Part of a small language model's weights: LayerNorm before each block.
Each number is 500 + 50 x the weight over its row's rms, rounded and kept within 0 to 999. Layers, rows and columns count from 0. Numbers have three digits each. The size before them is the row's rms in percent of the matrix's.

# down: layer 4 MLP down (transposed), 512x192, rms 0.116, rows 277-322, columns 0-95
# gate: layer 4 MLP gate, 512x192, rms 0.142, rows 278-323, columns 0-95
# up: layer 4 MLP up, 512x192, rms 0.149, rows 278-323, columns 0-95
down277 098:489632486408564505460454544398463417453388466532496440586563631498492517530550492491540538431455521502491628512505489619494524529568457551465566509493499476463523549543567461502338498481445465439502531501568533531523447532417497463513488437543539493500566511557488475543565476416436499538
gate278 105:529487562482534530483565534424458570565454533383477471472467447485504495528545564584480431421494443509490532533521509449471499457518518443535506574495518447565397428562469526487507436511571426478524472465441473519545510461497520415471456524534458506521565425469482495588412574541505491413
up278 112:487488505536495435604360523515501590447539477506520543504576438430522397405502426522504502576461491487564541585420424482412456508527517468543567439409534480500494448490484511417520482600472539427549549530472577557479495467503536496578507480486528497519522461572582490514587399501520436515
down278 104:586424525471486549521480515467439556447475489599547581475432514374511476482456461573479445518419441539485443486490386488482510430472540519555564564441444509477401478479561502524404496446512460390541376475483572450480482455545583547489454480572565489553545590454456550436413485402514487494
gate279 102:489424513517559622514435483477399529521524541475546456493545499518472506492506505373388620548530531472530494500543478536470462515466562407576493562518481405505436532487529397468463490405451474475571388553477449470427462526621459550537550446547433507524497414398575465464483537440501439485
up279 098:486499436501517546498457516502434480445506433549537469578455485565412552619527437388475481455455571553428455436533422552504437548472528485518454574529493443470492465519560448460493500425479529531566435614487515430476510534623467496577487519580440426493586438460570427494488478377500425471
down279 092:480469497503621501481479474503526447457395471400425555447581491483513481486540543435524501560515521473444499453523528478454525492515516477497492494559433499544527564461493578487518585596417450532489474556432525513556401488539493505556549448445475539530431469507497514496501535469430417566
gate280 081:521517565468467610530457496624456385421387505502485385531574454520472445496435473565502617510520490421546550590448574497484459485594499498507497495526467425438580543495564498484517571486568593511487449485523490414522477471510518507532449469511492509528491567456446468441570403502534457464
up280 083:592463500439554492550475575473577464466491538511512440503478460521524431555431489464585428574472492500548451450480507520440493511598496469467542436442568401412513606452491526483455559480556504466431414612514597387544470438456339483525497479514505429492486544553545501446527462463556481530
down280 083:532440469520554378513623434578541473484405597438436471493545493535475491564514534486473472579551512583491498506532502468510456447480473588578600480535449485548555535379538486480531447513510521498465516445418503587470465444555562459586455483506450485523482432501495569491495528451651460493
gate281 090:551502465532479402556372474482429541546492550554441569574524509492511426507463431547562516498539481559464458476465406523476512660526600535403526530467467520604376447432607504508478438531567533430511452505543510503556547403470489532495496529441484501570486438494547525524504528439623531454
up281 089:482422446582456489527525465448405443532457555489481533568465451505552407525449504532573434504540513494512484400449382561549515544596583618516504521478479468483425552533578492450518407561549504488644470459500498498481504490451479467458375503467490536515499465472583476520516515599589510459
down281 093:479392425550523499558523485452533445380476502549492505453461400489478473454458484426572531546472514426516511480490442520517455462569532539438613470595509596488567473537509475558430444530575428511500530590557447551463546573515565518464536529374614454454514522449417484472420400494518470518
gate282 099:516578450514434507439526617513489508376517527506547534513489536466549444515562503512512466498509618510502499510534465483484484466499597575560514476492527499515379455547392536487570422463495432452400496474560541463485536534437456554439453524467508520564473481521491521467504519423453454375
up282 099:492459466513434521596483498517485561554467378473532417481430482449488452547579534503451553519463602424504550422487452444475532504467558541536453448560459469559467483476517594515505539540516476463466523584502523440547503501438449444443513503494426575490531509469447459503436579463455530450
down282 102:468410492559564499534531562494490593506457422488550431496486521453499517565501455417479484480516572477538476420412476466543426547487463399507448517553494470411460453504549485606520464507416432461463440593519508446516527521442441490470601424536461399489487431490529515470489531488409496573
gate283 085:485530605464633623499451558505524548500505468537519453500536570502455572538558403484512544426414422520448500493519580473535531445463540477534603528497429427445503541434436505566434487526453500518417434497472594608534497621432444454479536455539535496525505528536442478570487447481481496529
up283 085:535460507515485605448513524494508483443487398486440476449458501440521565466530517379480531485424488508577556510520475423466493419505502435571551397539483499494564570549486535475444540493469474552438553560434505395444536594514499491543508532525501450536477486517422484488503514553459536527
down283 111:441539478444501541551564530438516518452499520514479567442527402540573508474510573554573447531561421496477547602488519435431424571554465467494540581504532579479473448456517501479505523475593403403446510488499428460461522455498514527423451475477469535578509434472563551460454402476601531495
gate284 094:588524553407480627543472519520612597419520597438499569564492477550532458409558541491432485430479511451414413495460410523477417479521457467497607546461467484551486496576615519568475525532420482529506528525489559550516596475527424406527450508511389460613445443497466525483460553493547526496
up284 095:574481519496483602507500542464536488390488599428460507470468470473513509525531488493492559493409481574525434510544510475473470469544471509565521479545466492524469520543548391610441548505434396463529523556501536552577564471618450425480431448497547501558483470546550532528447505538460557492
down284 100:474463494514430598567512500462488586463522510534501465493495505526490475527478503438537455422496365362456570521532401518538559522481476493571446583527478569458541477515470569564431505534548472554545515380429469481551545474402466481523540523501483462518517395540587500417468510408462589442
gate285 095:572523479501496524456492568574552550410484414476531541495484617466477521569530461440442464438495550506577510517495505540439500460471455537444427440430507490514507473444605434476394514544480466451573446486482432509592521467560466517435546487542587549531593419510455499520491403482445500490
up285 090:467507520514519623547429563571488535449495476534457554534505505460497509559507475491580560476470507475601451514545489477466512464498420485488473392511544502567457462487518548549381506444486431409604423501412506502556542495517405483426531617437565510480520477489431492476511400488507521517
down285 081:482522506531538491434549522507519473514554468437534438467433452440467502433518543557434517451510442526506596509457538482485387569445491535494443481496468439491480433507384489505417530510493532450496435507531519496460538462513470548503621522607476460625567461593488490351462559461449446526
gate286 091:482529586570525528441492451477459539527540452485558487497508609513412468526494481442518511474435443453368520535561579504466513412616554550468437445535573528480566468523566568499529459507501516442560382487504526360564482493489464447475481516618459515474511590579568521511548487589500564565
up286 083:552448499569451504491531471417413521552505520477514543541496509487522522481507557473515552499473433546376550566615557417479454548578501522494398517507570487567515475533560519414499482579536558533524466526492491423512474480517478574395425492580449526590561505491536406426553522530498516550
down286 090:551485420485443537509591488564438523525557579590429525464528496587477510543467355512497491584543457478601524452454415551472524451466502467546498534580535350519468478508452409467509493484483515503448518453545513487456429501487444504528461512504510440452444450504509473532468501449452536532
gate287 101:485494482443579545492495467485561525536512449506457449461518478478447553444536423492508486556582452593602542403586526598484504533506464568520496515456463560445488449510504597510493552606485549423519471504475553581455493490407426485529436410484471512441502479489424570571510499583396500502
up287 112:470489434407467522490470483488502501508517546422471501484509536526511589540444454517508458429508529496509492479512449377432476491517516609430470542483502539494407509454541543504524470451455577453490467600522516635503551552515371485482490465548537535469401504486484507600511454435518459449
down287 119:555517430470653555506442542520449483463573580507536425529391420439449485459537469514464478492427449583480533552537508560441444558461519481542480512523493501551473503499478494424475575552496457477509416515531482449532431413477431489498532522483464468468508528438512536552520571514547411383
gate288 102:526425401453486505510537530459547461548500590497484481537471448444378500497535523537472392576551458495393469526473475487612530595497422498515466508434518562459483499536482514514528439555511509505459476460481472484533473479406421548446499473558534523546536519432461476480506494534542508447
up288 094:487460418422525499536450459415465573535555624539372508550578503484469515508540488436499510579557494573465435467545455583546531516553483494552555484428507604488435511480575457445637455525516531407451487414577522548494503485403375484480372512469454530534540490472502539542501531479582576496
down288 107:538482476501488511470464459473544579541457425474593458564452584463524494478498477476481431559505611468510603642426523538444461380512445596431501509491538519549478534509482560468508506460474427512484511490527395485583389612575440518391502552534576448492536473550393524578473459496496508471
gate289 100:544515367519472539468480515545420516516547469432514450565493498624542589472554535475524508496534484539524487482429520548459509546548545552429550616504507482478414490522470546525557549393555477512465461462498584517513453581492497571483406537562444446414554493446537544448539579408470519514
up289 105:470607565498531534536505426508611551525458506490502506560432650447412422575454527550544566490476463466485507531511563435469528465560550512530474559481553446487604447519494479463485509514409501502445506519568525545534579440423500531535553537467415470489471577511459465538364523527504594450
down289 090:447557459513568605441562517541399532578454534511561504406543486398533493484465518473586462493499500576524438506507532553427437504491545516441519486468419587501458516487561422455392519461459525471455472567438439461495513507518456487564542511539483545508541537512612450589531547404468485378
gate290 089:536545485425515599550413566395494554497441544471601472450525442512440505437481578530492511456468511446495615508473482481488532340572525449530521480457395458474529523437557523564425539550387445474486528546463572428522471508511524468472546482612471537483466513590518523521562516489478481540
up290 084:452538435591428511534581579547502569475476474553526541551450519428461406530488607527526505421415509480497544426499516472649510474465481551439588450490463531571488377527510541430421486532455467435534548487540507520509477440480446461505484571541539573536521464520496470593508478536576445501
down290 101:436538531527517550524446503552496511558415561462418449543550540440516521509425554499627579484471485494523444473437399549451515470449560504487654477435502484446519486502469535584433442536556480564464494418538522603490349536551549520534552511543541475439411513462461541411487452472544538582
gate291 095:469508458418546484422504464452398532455541488453493603515489584524505540447431535553569457524416504536493454534447563544381528513561478537552506524478470527566413457485474566527574445482470563425513509477479539502422461514440456528510504484427526538464544422506428527511513584431459487552
up291 095:511593500508563474559486510445482531464541525406583469525456470431421519624506526530493486477483520485436465605531468484503430390516454467554493492502613563478437487424422453489545460437472508408544506563552522434642533452434476499556487469470511521434561412457507529492467643520478469501
down291 104:556461454534370556449555579479500563530474500484596460486626578529492501586564458541488454542520461459500527518484550491513426426447502390405560426446533517441541499475473438493515450552516530585537497499436486446423473517494521514507392508530588569439460520557523459492530533457430487657
gate292 103:592529533488517520555408458527449612471426520532431547523608468508499534519562454589415495496541607548445429450567545475458523512480542572521440489503409458566496509482514537494504570423394535447438394453516522452434478500521539480517351489543519440518543491527464500480542513506478479549
up292 105:454440450495490487532530451473448486478517594433516482528491535461575531412521503461558533598538489481534428521444459483508504480538544531482463516492530571458520444553453506600469469455557482568524554505483447569547550540549470501531527532449479616491581487430532575515374522440465445498
down292 098:588543447546614495485498544577554546541474458462519422464508538514499479512519497478554457522477417531544420489507451485461489596589419558504462388476531534446531385494501493483480533540552466570506578467489526561423447513526523517501537423524552570483440474559581488418544531537549422557
gate293 097:587515493485555510496549506390541519540511587555480469557525477450404521519524561505496556536448573510582438498462460477468455519496494440475491585429479542372483503564515472461538391535501542471504428483485474549446486516524520494536553520487483459471504399582464450442532512469437531480
up293 100:574490509528448448426494468502508456432545472457544503521531575591540444480508501503494483494472545528571480492391525555504469452470457549387493468535462519541522526498451496461533532442425508477525490494539432482418455573497468504573526499513514422506596463506470486449454584456626359423
down293 105:451558463489501511513526484452574490489515479523543408480476469584503492497547415470559566448616496615490495490522498446517505574510454557488530552429431491539523489559560465435614516494542459449509460436442617547488454568462452457432538402476476477491396582458499469609530477521487478439
gate294 105:590463460533543581480488523470550509469458470473412454393596460524553535427440427535476441481602506487558526525541492493528469541486522420558423477465515434534431507468494533509532493473544499484451537396476575404451486486554432508325384470534453467533497499482491511482563517586501561487
up294 107:489607443509420447465522433581488523463548500469457565532419597478497445531534556530530539498537483458423437460539502560495470534518508524487593493505564504580569474482530543411495487473463502633452500505517527571621478500554530502594517447521449494523403556527534552446481486554490462381
down294 109:483548506542488477579520495424482565611459556401535505491450591499449526488653510502509497530510497569437516528476437511463535553547543560429612577481557480541561418496528537465419522518499513515488541491445517536608547512554486515557510430411496580509404506550461540468511508477495476472
gate295 097:472539441375450445492510572454609553456613458555448559449540500492512548555548472499461473515477562514528555539534455573502507486568539541432487558402573506464523534413426405483439518450586460499517493517433493568398505569429563503506540511559522602485531535498441432546441481498568404398
up295 106:470413524550531515548526539483461582470347452541603514544402506501517436520459396520492530542497479497385502471533501549472534520476473575517463456626461548492485504463555578464493532521485531569519477475573429502484446541567505468469531503500527523477491474560449558481558515557515550578
down295 124:457521440511401478593573498593514470439520481465495484562576475468511576545500507441501589530485545407493521532531508475606466528479469368598492512533506568536497530413436515488522454534567479511507467610432509523492437573538557484531586547531517544494378581419473426504486490498480535419
gate296 096:540518480549495506456469605540491608429449511591562442516557423513566564489485511512426548449437516477565559489372461472586490517473557434450425405617532491540470503477484419454491561457435440517456474540520476487541497526449410524553513574514470581501449500533482483450483416533517469502
up296 096:574478461514465479505550444398446521506463530578512486496548473500483543515551519532543554391464548494581463584503418486571450426552504383500544529481417483451553514408426416550412501583447514575531556527565451565483438513502490498450474474489513439395481560456558510488435615539511509431
down296 100:582523460392515459477567454605507496513521499607539604503572505493503513461468524546546511528437467485470475577521421424540588481489549533519490533574539398438470503405478533465531495461539502501477408536484509454542470406437507541443521384494601551580538604470599433581494502555494478513
gate297 103:601417531514453534473543530387445515546505530483511408509525422547382531477547563545502490460512468485497409426536488468518501528544449460491515508382515468566499490434446554506480525599441423454481471563462416539528583510458473491454492503524575529556507472524440497514450523350485535490
up297 096:528521574476476568532504534527374437505392525596531478530463441581439559512524516476538488481504494545427508480503549507484535431462460456482443534528503429463508513583540519535422544473573576412434517456426605562524462504507435506549501501487460433538483548476474520600462523516587522475
down297 104:473513445440469445437507503576501530565543448334499461517454548570516500515466463535489442527410470443484577447488520525524489510564412553587516562509552514503537502560335462436442506502447533467502564516589445421527475502510559528374545494439520561448509429550538494487518450444479475553
gate298 106:581435526515558514589473549533478476450526547561512467502517446496555459419449470507545415497529553498541466588499408549473449517517531500488471563501459472452520474519486572491492601424495513511423539571421540504530567538417578512391619473574447444455497445487435528520505537575466601396
up298 099:470460545513514548526489515570494473519523513469507482538529460493542464489484478492546433497452507464591501516471448547531454462501433502457536508423473503515490444552450514593526525410503486494509545591474574572578626482492424525469484552450429443453480542504448536536508407611516579385
down298 116:546445544489586540585526483453438520491469447444500468510509436403581407509509531473486513523478562483466496545459388512509492517500586431511481536424574408504541387508399536527479555508567445543483541445460565468535529516494541487440527526618504374482556467445479536516528527463481601424
gate299 102:497386433434527539561495507555520604466508417522357445467462482446540427418493432404531481513525576443574615480587493501505543538456391523528521543600531556434503498481507549544493514523517547520455508439519532510479547465479478555469509499492517557474494565457517496590477381530498518485
up299 104:470500465540517435423567506474556554506376499543477576412428451466486532512495528483523472443455471506566488509511513448566463585422462532431473539532484520438538531507487495502471501570483543470475541526549495558431534457541441431514509472467522569549428478557549469608436563458555542493
down299 096:470558531523641479463438457440477495502419484439422569439462500552520532589417520512455463573481486584478386534572617424536473555491584419533487506546511451526536537450456574497446518597508523525453513579545506543513470541445514440587421520470454541485487505488470413530478466473615518529
gate300 088:534456425540449569514520464486474549533489459477526417542490528576463432452443405599494471608482458484482511506465496492574519464483475492524382542551507475440524457525587529390425595515551521501554556515459517482618493487481532544511473487511468422521558583451564449496536506529454591524
up300 081:477462497448463563440539436477474429451528477501497568543536421488503652507495585562467495487495366513550501511465524483400566525516480549501602541535474494602493502567549447501456539458575447500551456545473455466433441555532584539486497438520449502555427522486492383432436514544453561490
down300 106:522490441400599495456454457516515529518418489524499426532549528498598404576508507484438490563539494431603532507550480485552525485445562489502537439509405503481507517580553631534350470468458602555491533471498541571509473546463492489534509404480434450575563536614512482544421457543497484435
gate301 103:470528470485557548519559514586470440468539498559391496549467413508500504556571422542472505438446554549503474555490416447472540492513493452550516491518488456491547458410462492623560490531462502622546559531501492525543575536505457490476520582481454491406494450585487501633440491508504523438
up301 095:500471576530546523509512578545483554455569512552419541499440531519454459529516399550446547455459483454482568456599465535442477551475468433512487514476408480411494485474498575502503605521524585515418529461476496451598525484465464444416561490556464466494517624454553507530532446458525501458
down301 102:487514577386513448532432551467443520549471540495461520543477474554600528558443478449359495495505528482443432511529431458499559490403483456507486487519529502596503577473469523532444535555467437491512483462451534445520501443497510592444553498474474509497433513488553517560450495478564484515
gate302 102:453491505555537517564419541449462446507548496520409544425391537463495455512530469489544430423466497506649628459548515540511498451423516556527417528490520552489463480503533544533436546582560480458494573452508484503478475419380546512492506479505489523489507520475438536560541560523596371429
up302 104:487590460515525502597434495497437549488418528459469621529561555411584426618459444560479494524517480577529520524484485534460549529468488510472604567523581488549458487541520460456494592480530456394504480569568519485414505468535453524520475393536588476495462424379440466540525458491486437445
down302 089:531485482570417518484595509369451524500518456458563467497507554462505490549486519454509476441456514504365512483624467512539552454474441485481586598435487516459516548397464520477500450469569543549494518559477534531488518529572487496539556453488557519548494458513557440479466596557659536504
gate303 106:534513445511457513444513488391447503470457535491454585468446486443429564496591607516562533538439458580522488503495579492548460432522489515519491472449456549510500511544554494536524468514510449420467588484513477537474485449587406510569561471546550506546384471567544410456500436455447433420
up303 108:498486470461409506522520508528415522540443427493498509470529410495486483576580572465541495543433437481630528501507537526554548416509475552549469487462494433588557514476547487545546540476457583475573549502534474522423502556450468441456517479503510452482362391484540521452532521444418537420
down303 116:458503370404499495468537499578467471469566515571441571443548489455464480491588446491540552646465420436496420438532475440498540556526539533459552485519460585574512599527538449510583530488533567445568500522564525507497429457522466534468509537477469393501521463511563519516530512414438314514
gate304 102:500527480555548571461456401553480490492608664553516544448479518531435595530459510563645580418629511437514412435435470488433491530476520459486550520504506476567460565539553491483491479423456496506460522485479483456501524440437593561519418424520427482534530485482457511514517558518534500465
up304 109:389510499538445503505492446551574517473540550629551494534486502433417535491525529511481483430584539511484470450429449509466435486498400513503443501542449501521491489590539428455483548505471539537520519487456464470550554455459461505413467502491395394530481562471488478515522596510487552455
down304 076:500454575463525533520556485526444569580525505438555600538473479476513509452495552500516470453522483429466514468537470464483455510448409448479442523508504622540454457526420636457538579470537526456529532440506500463556432550490504451511519517555465456515456457487436434400512501477556564444
gate305 100:328519501501508537512467561506518442415543485513535530505509522500527455454478403428497566444458489505474575472570555605583569419465432483457583588488476436509509461543568536510462475494571389578572554514431536474481512521395532525461557540546526458543470533532415556524479492513563438412
up305 109:440520546485531572470488555510504478394454502511522571599481387438480512493463480457458575437535510536472661423531565525538528510432499511457575535535550516489524525480540540423429434458587476547483469517509522460538411549506583504485575556519553471584460525473480553543553419488557499433
down305 074:626541490546526531497569450415469438513528509477382484504524529485505489587510521453513495615523576456453523563437483547550523555527583465502524393425571481507589480528444499535540463489479487482579405484422430467434469498544552447503484410534548503462540436609438518529562596539567515496
gate306 100:554479500482497583528541518432453430464554500563518530420496546428452607489448506516583493481532487470471492588502591383479413532502470611525555591547448478526574447450452418553474525507495570445447539489465523442508537498532457483504540483510493479510377441523501550429577504554489428557
up306 100:504513487502469640534551451427518492422493438523494436483527577475438553494549420513587528509481496429496563400547478504523495491525421523537527411526413519475576516387496517397524502515459624432428563516518597462450583477517373510457538532423471524483446537498482444604491477443490475562
down306 106:458412516509594518446628526501509508437516572483554527589485367573536414441548459502452465450519471483510483531451514474494573515540581548571469529505496478528507510515498431586480441461451430454498401533570495527470482515488543514532497536490400462460553478423489565490458450526562563593
gate307 109:519498562530590489535460438588524544446466496469505468449538493537445430567534511533464464413499508419576533525458515503637532526444454478499530461463450406491535490523496538494498451458548447506553508453532451496475498482512585474477530437545451399561451563503498503445499450487539511505
up307 123:479506601480520479548528443515543560508520479520480535564517532612566552490530548365566505469495456538489509553555540459511488407496435495477518494432456597467531520486625495526400479498588528496507432493536570525477504456522462534534410469495551479563557445582590453442472516523537509474
down307 122:410451499444530469483516424492439565475447500481507521554484562501524512491463518461467526478444497535637461464476494414446434470578493536516450424534385426629564531509574576578527566526527523440557448454521574456521569519558594538479499497457540482548433493564497489465486518526564545470
gate308 104:409549431495494462583507445482520485506474590465563455485433499452505473524531614466503480445482560593516477488513398513475479379457558609503529385404566471504491569491472531579557486555539463495520484576494545534526500489470508577473525587548474522472518516490530535525380539460525493400
up308 104:476552491456483577497480472520489461607480490506454493488462494517531438611580617534533574443509558573384427472469476443443447516522559470565475480457561629470493484495512483448478355515459477512528546467558442530593508451372547549535456494562550581495487412523524436392426498470506519456
down308 108:555505507510513547463522505515496544499466443610433538523393450472576471532427431547535572405429441500533547479447430395472513432526518498540523482438465516575525437541541548493497473560529568442563504531526553432505514512477513555589490409500480493448515488471525479477489425392585506600
gate309 101:528526461553518580527492388487597511470460507562523424535529485432521577548539527501488580433528578540528466485502518489439470462516467480387440584439462518589495480389529496519403438496545567499513442457533427496492471479545507509521490629530483502510447527449533566542548529425488458531
up309 103:473457474582529525474531388512545567462471578573571524549531483411481484544634507542450486475521598565606513429601506466466499536549455480430426567478525496550517569461537509505459474432528558471551482488481425490518447480542482455561464528447516511459419512457571530490510514444557495498
down309 098:500540513481483412433451414549543470533502486573457587534621466544577524423483496436417515469533460462547524446503530409476483601515500524556519396511585444542554544367511493492542547541591445451508476436474473436555527496551516518528496599410551517495469494445495504441377447442457498524
gate310 097:469525517397461480474543481552504557512437579487539557476510502532504510425514580481476489507518439510463464581433637473537477626473512541501557584432568446470530510533482478503516508540497505476503554419434462510417642416423463460424561536525434451509446482477464448549501545499544501542
up310 097:440520400516574498545451448582527449454512405505490613567454530499575520480483514558515518445543485570590490507464509460518540393565520496545488464492482476460391484459438520434480595407447476489530460539531488530484559602569420523485528446435486548445474527565391579535458475563469461513
down310 123:576492516538463462570511485535478466531465591536556446440518548439546464465412466517504403589449506511463480499447492471522421515500453449516560470408506483496512617505572421533635512458528627443525403460517533442442489509457471542498481516481479473463593572517489367487469535485566486515
gate311 104:505432600459529454548486493537499410524561522485427410532585423405491545446582578493515524496453492511510480547483575444484576432513544502497433517430486471387637435434542444596510644464419466545453531572539526471482536475503468510556528513523429529471505473514543406477488453477458475469
up311 102:446423574552479450427584504513437470439507538565481619541522483532396461510495451495532430455580594565467494557486500442483527528519459553483523474513549438504509370470493569584508507527433413452469562563581456468464478476498455561524526505479532433485473513534562449440539497453465524463
down311 089:540583511605599500506497497518508492528493430506480432528522462462542489388472454532516572435494597565460524528452448577488438487543530505478568408571538398507515533467453452574483469470493503564503534526596505500433481578514520521552552478494490482503539478511466588497531510457410522489
gate312 108:468459572534449552520515506557478447512430574447460529445457528557486497541446489496474433481582526534516490451534473538554585520480483517565522534509417463490557475535495477518546478502470529564517531400455475401493573485477492457465606594466551456503518471497499533516608427480561532431
up312 109:481490461446428504543563539504516540497455502490420502502437444479404547471442489581500465559580496452533429466512444557461549542469433491673558487478452570563457388478405464525571569556481425529561621453491438537525550534568484534456528494506515469449477470447489454475511470510487439456
down312 116:470547557454466470412565522630430555470543504433583496444442493513479446519473540495541537490460528467498580413500491497562591537421507540565479457453505591508495513507534560453489438535503486492639499482509477424489483453574453467447563465512531518492532544438520494493568484488440466481
gate313 095:469492500469445570514525534525497501436495461415577501447571549461489414494416450544491493474516548529496472468574496493466519414536423540461408544414508573601498477580466481381573483609461569572416558486518547546509465458502492462466431516592394537479417539468519439425543495534549574445
up313 092:553533536493468540477475557503600468442523498396557578475557513498427427448503511495480457538489507523515468505501646488538497390539460584551531506389537552526546492522392477445485532553402528550437497578564570516492507456508521499476470460495387465415396500444479508427502484542471542544
down313 103:519558487459506497444541453474455509460474520430527466473531560440555484519516514498602628386496579442511503593472478501453474411414466520509455474490602549511563499473506488439391520546479615586432516498585524556529444429578527511487480469601503473532489519484525545480449537560548545544
gate314 073:446565530453450475496481510577564513435600501592526526515491433465504480557572536501557430485486459402388604534511404506543528468461514520543445551518587465498516475488397537468497536453431384432435457525515468496474525438420527464470582751501465516416498505600493449488483518456561471593
up314 078:457463489586539499478501483457525495487573433517437495517451626528493528512458487501522588458387447403425490412522506549492501471514470480489511520462457487498588460496532587549422514539543450560539474513477435544442507568447500541529507522455501509578483492417486484582606559410559594442
down314 099:525631438512550532489501479511429455541459505505636439567507484550484485613535437492446509491488537416458547483621416470448530515423497501472482475510474587510445580482546463503354494569463527503499481438533538451476449402523494504482517508509468479516476568481495542413506500526431434432
gate315 109:547532507502577592484568544457440485503506413506490478475472578496479525501459547410474481473516576494438595547538492603490491459621602467481489533534408455540518473489535524359434618481473493439444552540432441512412503558525527519582537476604462479515409485534571466582464475489498477421
up315 110:575447442500562559472521439490501517585505555527491486527439479486545469464489510459573476533566640513447514551428418481507395474546590455378482590544404510469482519573503429443489564469449533446522502464507482472448454549519491562518543394583428476507517444437465568531464485500427436532
down315 138:423442349520495555518577515458506468483474396502450476453414494506557489461497507449543500455452500463515464532491524459493491577555523529390513542541371532529519650440535559409519576576453559520489464542471548528568473523497486468508548500599549503538512490519374552566484551461510490509
gate316 112:549523473512502531487588479492541541484605584512491523384487489503417486472534558547462508522511490446502516482543497486534378527421539495539459459460481475546487472520500456419492563540557442466538447526463536527472453365482465446520459515528485555517471552501580445514447549587551511359
up316 114:490476502551478527477609480509499503511486464528465571513497548564488478456630465447473526466490539517466485440596470530470546543387583577541453437473544486616486447620488524446356443442560486483509559478480548456434477578470471497505448433434581461577464445524496502583434470433559576452
down316 113:512490569425493568488451485471567492562565499464473548472497449464525473518552540538498591539486409478474515549479510582443487581425414477442437441537425466517557499582522470491446588509532509479499621514468433515508435545496449441556458463435472443481529525485511479456544454455481455497
gate317 108:481514532527454417563611436526470564502433418512544525424571543538525528430622490502428481514491510494477479470498548381585457547465502505527442502490547496551567587578592511530481443546462519538536480494428471545451562462540518512494518466536439482518424498458485467535516487445410468426
up317 103:561538411448535474471438462485500445476471503513430436606556534523611574496473485511538516535518524618584450551412507416528542483510513479475570491581505478443465516524529493452586384530517528564445496487540446437514502513564559545566559500414546495395522495475519539450509524533506566509
down317 133:523507462496501516516451490486535540413453470536581537569521527387398418523427434558472496509471487463485512548398326473552551526428496491438495493459418470543510544505541490457480481453521466459541436427544479428522424495447478488630450629480535623518517550538527497398423532451504528560
gate318 096:473476515474469507573456450582479548439615499470585455531425542448378482565532510517490488474445475557567549497455454550511506411530509483446453444375492529589483523499507475536462555447499457533550554467496577468531493477416486615587458497439462559650433503463530410536408545489526562500
up318 093:505509499627531445521463548332500482533387512544404544571597478552581543442455531531415513502585568450574428563547495504545481519492440565499563509542468511519580524511493537512511441555531523414418391520468495490484540473539461505423503551499524445361507502580439534500486468418483453353
down318 099:637405446566495466464547517372496549501478435537458486503503566583410552517521431456424454530498478463512486436491562498596463449518536495542502509469448537528596496574522577496594476460475532520480511537553519560492494460486576440431535616507498480508491509510491530434512477568493500488
gate319 083:464534484431404557530468483532563494402516490532525450453426526491532535461579594436526488407533476475522445549444519475514546518490508519534557554468499468495495536510619452429442585486431422530508489447454537564416597622534462487550472450510511464476369498495533484382504461594541576419
up319 081:468543489425490591512515398569496525450587512485562491512416505470408571483532541509582496424499483556519350540429524438513565467501521484510477518428537458466449498503544495527542514467534443472540556495428530586450559525536474574534449522547553483480424503532523551447449508566420436434
down319 114:458505467505485425499526483462433540523540420480520473621468507508525560497481499432566508580556483459424510499519502580494504478498417462490402517529532488460496479459542495436487528506403562552517410478569486493482485464477527456470510580422456455536452478432517503505515554477475525501
gate320 111:438645546544515587472522524522516499486537469605507498473414530452462509441530380594496534451373465433476452509507449513487473601548511475501463444534587468478513455484473483486596516583489375482468552586537483572411529530485431478470482471592537489469509529503509367527549440453408459498
up320 113:578553495531400538496501460585530431406524519429638544479525457497495492503593442553494477537526499577474399426407405508431553553506469571534540447458583515509468523510497518432482450490475430497459530499541519489446457505466467507445434558583518507532536562474492455470458517502404458501
down320 122:530473433508473547350559486484493499491493530542459471443510493509495605406496386492619563506457497523456505436532488404592377539434463562496560508591421489512491545502505511485541542576510574446517511640459521547601541485419432507528417472575497531437505509422488474461403437618498466484
gate321 088:511552475442356487455534603452623507497561605466536380441481466470464632510552588466551513411485501498561512665501547401481554481454523439535459522506526467461456521443483431503511442532496495492417562557447533561410572472518453557547421415510480505570451580508449479507476412467555502436
up321 084:537580482442490428535521498423518548426626493388448506529599602554508538552481537557446428535492522511480575536611480527391541490462452545553419492374504529552469459504492513418564509588553444476538464434419473498417575491468466540494578477499498506571487573493447427577498457501527465496
down321 125:589466533587601544502400498413469480510353548537465489522427390517490509504435480490525592506460477470416478471485449583470468537574546539489540491550484527466556493526460565453244496447516535520565517496517472467479452453576519415472496561566503499451540513431532523419461492464512526519
gate322 102:548510514541487466513569471546469537402461503503590501540578510471544428490404509524437595475505494441508483496521575482510462554492462467499485488500477401575513417452501563512566409439575486420489395558433496606528538474458456524482535450541472586484451414534523523531518536519569531525
up322 102:594406451482492459502528504433557448553483556520444403461581497456416634518493407439635479514449561529496448512477570506515477535476512450536450553394448571538525518523495485500512500570499548583488574475495475492414454502542402543506468512450561493493559523457533424488479472610491507418
down322 077:425414468503558449483513514477406444532525465545408449451409520435544512440524445477603469571492474525495466524513474482488451643389598446434545510509412431464569504505581470436534538503472452502574480473505522569528482453504485427515444590483597424463485513451540457545490543516488517551
gate323 093:502453477543527472463453464475525516513446583536544485541608476457458597549471425521543503566530504479457473466453532477507463505510519519587541512399578435498635491535541459553502537492510529454390533426402535585475516528487495487461488477447511517440545378452407523515519498505515520501
up323 088:511528540444535564492527491407520486512475410510492520534504421552407354447565591463487521409469556454559518454476437553453474557502512529423486413609512580566467506555481533518531471488498392438559520571506548413496497494520455569538392562585457448472487574509495487433464478441519458488